config.toml
n_layer = 14
d_model = 128
n_head = 4
n_kv_head = 4
head_dim = 32
d_mlp = 512
vocab_size = 8192
activation = "quick_gelu"
norm = "layernorm"
norm_place = "pre"
norm_eps = 1e-05
positions = "learned"
qk_norm = false
attn_scale = 0.177
bias = "all"
tie_embeddings = true
parallel_block = false
init = "normal"
init_std_qkv = 0.0382
init_std_o = 0.00721
init_std_up = 0.0382
init_std_down = 0.00361
optimizer = "muon"
lr = 0.00917
beta1 = 0.93
weight_decay = 0.0
lr_head = 0.00621
grad_clip = 2.0
warmup_steps = 200
schedule = "wsd"
decay_fraction = 0.904
decay_shape = "linear"
final_lr_fraction = 0.0
batch_tokens = 16384
seq_len = 512
doc_mask = true
train_tokens = 153200000
steps = 9351
dataset = "wikipedia_en"
Each number is 500 + 40 x the weight over its row's rms, rounded and kept within 0 to 999. Layers, rows and columns count from 0. Numbers have three digits each. The size before them is the row's rms in percent of the matrix's.

# layer 8 MLP up, 512x128, rms 0.25, rows 248-273, columns 0-127
098:481467514518503484506525511479529453529536476475513513487506503525541419523435448574457539500446607468503463480498559530540459499556481465529487600464505470529537390501484489452531478561462487456554583436532429540527570517424499540519485490533515594504552447480447495541519496475538495474533453454457448456545462553498558530520524461519531452461515505497481482562498528466529477554470
096:462503435525519549512444445485560527519486507457470535495499559459393540480558551589488454451439484529460539524508479546458421549477502526486459475506490592424526510514488463493527486470447543469453574529578512468470428486465468539556457473457498519501497475533534524504509504446453479539582540508522530532494529557608540504498445482515462471507453532526550480497503500449533491482435
096:519447488504504550515473474502418474428506514525486507545499530575512518514459562514425458532488521482543518508515474521510535525472489485527481513443480564493423448481491538563446524562574452526509528515435553550468566509537536449535512544565436414454526526513533527546501472506506514454536462468469433487403393478410496502496502491496457498511541596497530506435541473495530502474541
096:497607469509460549441587538446453506513435466472507562531478515523499548526479494531486502501448461472516470592456588404403443517507517501570518506498489516527493498541493467602478495470535518546481526440495520460558506497486538528512526457455463535495515494496516452506552544523428447502540447489446441446479491511458573521571533504492531489502489499503521521414542482497443494465532
104:529459605479443473504577538524494552537418550474397515515505489403469478538529538460546489486554572474548551466499557517522528560502483524477512501494559508492531462506482518462479479541485459518445498542500483535465473497533526531506494497501457506545519416473529520478559449471582450445488479467518514528554549503442529439523506434552450525528444518501460438534416488558458485554488
085:541537528513509416481489528522491481454519476437424538561474474500464527499479511493510527536457532468407547553490539541480410481494520523513412506508508505463551498538484535500536451511471530530401538507503502481528457523460480534449490530475513467477531528513446547467492556524480448534503604456519470530470488484624505489527511440534449544473534491508490420488577569497444432490423
116:473483521460442492622486495406505438484489468424483489529539556492477510588526422548591474469538499497539478499540522532533472524463411430467461506479554529465492498498511488489486541535471495469495501536427483533483495449505496491456555471538460492557545558513487494424505523502547498505473456520474506549388463493586543494507485481517458500522467559535575488559535525452507534543473
089:577491485458523517601503459449588507416523482513536506471521540558459449515492472475479478529446525398504519437515376511496529500532449527529540526431519478495542517496548511507430539525544468476459491533486523445557562538480538542539527460506514497437533465444476550484468471505506487423492481480491482516541505506597472477491479492569517484457487515541470439496556428545549491517539
099:579485478577505469480453485424475508440501425450496446527523500509563534429535490466515436484477484431484530521540544556459474568505571481595526491521558551494537482479525492524501483575494595561491458486431499570508540495476464482514544520474515497487473472529500411521559533469512536487558511532513479538527456522451496474534510513492432502419520534411472478481527447441504527451487
094:527522527456519503539472514469458501520557469499540446545424507490507447548509498485527481480545542555464495436526569522461542542447493527527487488455544458438488539568471470468533464508518515527516502523427434490530508442483514528517492521482549554530559566465539460466545589473533540482452514610527502561495461498474477407497468493546496379456489517466582510455472530433488499468449
102:542456489443531524457568476502483531419496510591523524544505504569515518563542458489477486471546498461474453440414498491573495494512430525544501492493467489521505579458480453467473486531510586514470491477601529549520453467552511492455442469468508562462568502447524465470489587506517573518496510495496429507528499504451505516513505449460539477515460499565493453438501507520388553508523
096:520550534546538477519407410456459520518468621484459471482564487525529526481521460471472492484510530460521566502482466460482479502480503468506460628475527513535472518470476467535534502467480486463474488551523526550497476457501492511600512510499494512505585450506520418482547418513495455517482556525486535483539475528408519527502514480455428481498473514474469465535462595446539510582538
109:512512559484516481524471567456513501526553447495527515485437449502454569507473498575511600461525510574489440529460555566554511507522511473577427479488493493463507516481494541485501463585439520531526474559423495458427473371461465451468534569432466507515481495520502487493496500549499532471570515477526482466498516484518475560401520474456520540494505491467476546526492515483463538429524
125:419506536504516494544502549512402549486537452469475559463481548550524496465455538504475531479490470511533475472506435518538502524519475578471572532476426432491553498505430538494486521541551483473488571564457463496513565468562530511514509544428507514494552454530416428555471461481588473526527576482443499511518533431479521487507469450487499484533411493446547477533486458481509503557468
105:517441487515561539565439494479478426473500516539504506484529555514467572542478448543479428506513580523421547522442492455541435514502508413492510450516501482550532435481478596537592496460516481540558539556484492460556559522517525528435525454506469552461452445510517489476437418481524542539576446549463526484511525488541507466526501497468530489511503458446510467521485509432503478524476
098:496534487447450484527486545504417465447521475483447517526529467470487443559441414525579548531451518500441477519496416512488503505463560484525446474555556512529518520466482513533544540498578515472504477523536478594551521450532548476561471494525518462476496530504479491514547547501564495490415472466460494443458567513598500500481507446504557492486455525580490528443563468475422484482456
096:527493617560431523431538484431530487468469467477562457469607509548476530577560485453507467436501510491519501513441563528584523527494475450543434487478489521525529526504465458480496546543553527491458526470475490512472446514549565507417415504495421435442532489531483457526478487504468529504438517497536483469485458474526518490514473554484539562521535537570482531472464502547501481481531
109:434519479419470518544452471532521554487522484409450528465461490527478437465471484560502505442564533485506526485489529575498542548500446501418540431506533512570563434456489496502416480409495533517511499567564549427484500464541598495469421525490545534491513522510468490464449481506538510519488490552449523518544520558491547475464512514570509456490513523477450468473549472537560497507487
102:509490509499558519473441458469496458522480521501445524496569529479434510546444509413468498476512525457501564537437533522493406546472567458515569533451473510445587609506478485485485504459478532455523490561531511581459551452495495488574527489448422554554524490465551520545473522461462496511507445449502512494500498474479553505530497532546420517448548434521441505446543515511515472509533
114:508466457484520514502426539462447461513456542480561445487513547535451472520507530513481548502591519527492559546405515557566513503410454473484426481472479474478579509544534490508529443514535488530485496496488477539530489558557507507493561430524515490525617505431470480484484508480484524540483482529418437463487526470435532555464501416510563510530476523458519526553449545516460508519437
100:556466509543549467529423595506561482513455511529499492527519429460499494499522471563605576482513529515544538482452453572508537587499514474488457474444471518473460470496516523534487494457532509530489565494470521505536463472471465440471513429496528526528449543520439469492426586490512481413527541528494544502460456486476581406441502534509539496490508571532474505483500464571465526482485
093:580474512515550530484489437434496476486473523476462517550512576482516493519457512508531554454502542468400510512461429504488471511526477515495583550476514571501511506445566475516488477482555579531487472517519426450471487476541457506490451451513518555473470518406472566488497532528488542530469426565439568463535472471495505469478512453555501470491530469557522532420468602474525565519534
097:511515559494502539447463412476497474474495517535523549559448512585483462449492468509477446447573485419457545552459570447533453505500592456541465518510532501503487503422575413496530457545551459545513446548563493486509434463460533449418561506543488492492510486504556530517499559480471544576537471461464485526487540579480473502534463502465481566508488476507510492520488478474507458500529
111:505506423475474492470530517536566444546591475504426489501497500498517560526589463583463501470488485514517520469522451545457511522550475510569541402495581552509459531480500428474440472500522490506569560475525435422487586505450466537492504507554476540476553569475495474504502442527467522453474531523540427517507547493536505534490497516454475520517457482463478519513449529529495487555403
116:517555498495549528521456482483512510463529581511504409559496556498460447554452502508524473451498485541532497492453531537520461494530471472482517468498467555458466524483545485484465525444538589525438548549531501558477518435493551432490470491456449410589480611486512524473458496509542545512510482453477511478509495503494585548509545403487434512457538504487505450437417530472514542521538
099:406458473470478479571543484488469499593522459447512498560437539476527502565519505534555520521554573511465511545453481391483512487486528504455514525449476546522497495502438507470457450546524457486473508570536492510559454386477456494496513467522515513455506531495471419473518482580495496541486484496503504514406568449510482495454529562532471551544520506434567495490529505532437504444515
# layer 8 MLP down (transposed), 512x128, rms 0.123, rows 248-272, columns 0-127
101:480464574551489527518515456606409513460515472469426509521478494536492482548552502428516493538431544490527481467534528545484547470547479530471504460396468419503503492459448590477451459501478510416524570481485488541550499535431504497485497531538493531568560485559487520463482519488521463507481480513485513434415550511532552476492562538481497493475565536524480458542529455428507466509523
098:501472520500573470495517505475570437508537487522445503517474476428555517568488468431510447504489455520506434508576480442525588495408529492469493545544491411546471525462447567472508555480472489521530461507499530474537513512471510479467467502601492516557584451512512417518469433492574513485503514536543514443543487494459484521489473410505452496542497535479540556550522459555486493449532
100:501466487481409543440511529511511544463559451510466491517564483390472501514574540507494519511512485545532533545618424512518424506478549538516431462499531505485509524480468490477405513496498487558542555482416540566419484537500498569520482473495524574491476493514525471503426502468521485509521523491455478404541546500546506429477549502525422474531548506463536497534483483491469526511493
098:519460512543525477532481479519557506510480461449501415530557548470487406419552487482512444483588583423552519465524445528510465536432493492519471477489576550466520519459500564387544489570527479436510486523586507445521517577506489513511505519476543497432502489486438474455490473503528469509433562500498496545533487497497525459499404490514502500548510550435504498556516522539506501500502
109:469469522501554542533501521537587491460512454559532512489499471473524461520541498458534566501518489478510454494460480575430518552460515518421544555555540462533480469521562523446438464479477512479509466594523499506421502499570458538459456587539576486471474470502504530435443589459509452468495459459465517495468515548500486501530505546484438453449502534488531444526531454596521444505478
086:442435467533426439515443435473451564544470521486543492494532529483551474495447514439486404515555507460475549474494439512519542537455547536502485514510581583515536491472506482535524565460470537471512433464533501615481511444563532507495526423531450520498563548500549482549533441423530481461447494503468513534527525517433503471450494529542517507530418499485489463524524525517528481481496
109:497449452504540558470525505560514575497481471577504474447480470523526521480499550545477491473503543504457542411545502523468564477506450509468499469494506417504503511517468461372586527506480525432542436546549540474446483509477467453549498537452485483474445475476470439532485610512432455549494562480558517517557501519489486497466522514546542480470546473540480541432507504582498484540512
090:472535487484521484482430434418524503460545534571470526460500483465507491576482522527487501458524559563570560391500502480523463425496623474477484511423534483424488511492503520448519544549537514459525556429538497450552501495523507543559398506520473490522441443543471522467483489564510468505494434519511445459547506458498509538445552513466523524498509499532483531472498519497464564526505
101:502524458428490489509483471514488457544492496443550478591527533537542466522523453439558470515519546495474456534427500482481480520477498450511517491474537534601541522480552502457529454528537461508500547498503492450528457564481561502473434530427475566484517470500504524429420476443487490579474536530497456492512535411513473594453445502472517496563578494498527471533449456601507539472496
094:526498422506424549533439454539513486537526482553548419577553507510502463535485548517492482529464437462500488511502458516585464517561502474493457444534478436547426517564418556535435485476444510460522465442468586525534443567460499433533495564519482464496478506476466497493527472537488496544455510567469544535476468497519523475443573450474503527512529471533529498550508526480515554465557
105:472523482540554535513476504485488458539530419474485501477480489494500528503397454512511432532537439418502482541409495578480571515433460441478498529408482486488482512543488505562574434559465530529553510537488549528505455502519550466506533495520540584521548445464517502518520477493488510532515446560451454485535532496478555526526411539497484566426550470462475507570534483497484475536461
088:560443541438523535456559454522480470475451386501515493474443476543527533477479517471511505494477471553454491536533527546566490473472477455560491518520450486517432480569528552511498511494519529588545465495567523443597541538503506451455435460473457508548383471521501559511534522511515546556497535518502484467422444498524464494454501570483485526489496581547480475495462500518438486518533
106:494554515498438487438504480518546504410523510517503532361539447524502503483488555546487579548465529533379510422503540534448555452444527583485532517509477503546558445484510586447494499476456498489436545517545495473522536448476472495466490520504550427476534551490520532533514496503470509499517479479481472471476589523425578510515467510503492507478506506479458465516539451560517485516545
127:482459444488480527418553587500560441414504558532466456516454494454486562470514485490505441463522566504447449562482504500424442515483492490492516489522492550493553520483490447492525520492522549544532455478496495523522475469510478504506478481520471523494521521423611520473568472535462564427414490471517528452485491514535494497471549489519559520510575520521429547512497622554461481545517
102:476478449566494453491502535521446531515553544493507497592499447504497518486581530499517540496447421473518474539515488500533486529512547537501511519484485550455450485497499448437470443586495529498500554513491487397489478518499579454474497377484430555562542476519466537530537550548484555536535503435459556463457454525546516518412468454489470530508472469533506525445467551502492517534573
102:512522497517490493513543510563538456558529464505490508550537513550544397460462490494446583555456489394473543532496506519563559554532500480516528428474548552452487522519483433498544500547523466470491483487476455520507491461531513578484524507528494498483533472433450542427462485457456486577561513504561499594508532509494470464453488505502419447422492487476475434530470535494560471455549
094:470496556543523559501471521430430555529516480590511525448508509458456512435505558443471433503452425443459511494453454443478528487442528502439488540453514431519522505567508469489527532544409500549561532559536512484543434507542477531468516442552528574514490504471457507534531491531521455541474475500516467507537470509501496500540498500514557430560508539520466567487393475519545502484440
109:491538508483525567517556453455470405495499467569440459504523505519498515475463498506492507533401519544596484528534482463446501483505435498442464513456578494487514494544473559529477477437530452533504448465470533530514511496515497486558528463446451482540521493581502425465562524446496596476515438514486540429534474473516530502506493527474491500479506516479545519405566565577526580514500
108:535504447493444496523552530514504456532539600478558518567477522499536541417474528490578512486446459464415466486471431488491435462480507505529554451519468466527424542496546495593514556454515407579452502481535522482517503530447489507490512448427487572534495536462422501516498481480553527499479529520472549544525466498464460509537436485583507511562444468488554482485523532526526496514516
113:433436520454441454426496476494539433526592554508484520444476511527444479533495485462428468532487480515490511495492523500521503526471535490538572551518397490567456441518486468538543527486412540497510445535586493505476534431450487444529519483551573504519550505536505591518530527480509462474486474441564540556551520496422468476503509523492476554464436542514472515483495467461499540542537
094:497500487456406434539554459456495538471564568463487519500415519550447493540460459396476526444489496522426458544409507424444489462507511499504547545519441521526430490549523512541504567488483485497540488495521526498403531529542523519437463471529479482489589494484482550522527458480543554487511520487497562479512506488499469525588529530472484519479488554560462460516530439479448532529522
094:551414461481525527417501469450442564541496475477510444452510501514565537524432511465541564479536484535506482450533475464450462491593482582561502435525508507467447564494540517493488461506494561480495552569511502487477520506508540564585525478559473468519523464487511475525480522492452478501534600492506501483524477428546536493532531496490457447514502402481501542430498531533514445416459
094:446583518469528445459543542502545474502495529497436466432490431463579538461448524484407483547489550525459433445490509518496562517559453464496488463475493477446476480581565478539479505495508602504490485483544518490490496461527521497526472478445502491463456550471516528458533515499479483537384529503543546473471465477516518503468575521531593496536480491475509451537518590524475531572543
109:494472456473532456498539523524509483520513585450502529493497502551479562536524490526518455479512429423473524536525488461469567480513525478550561498495512516540481591484549525545521561511536519508501467541507519483495503428526555511454563490446421510468512523534494494503508487534492563427575500492566551467432553486484408475536457439503523432428543388487474406447514548504483481526518
118:432510440429538402530511501471457604537522518424503450536523463510482516548530474598524556451548505485445489485581568575543471479460539508485543524532480483544518396471528545481455490476552470481497501509492465529502419456451507476486497463457461473530561539494552521514492489559489511493490495498531441516439501500481536482462471590526491572509480447509443499545491559475459496524485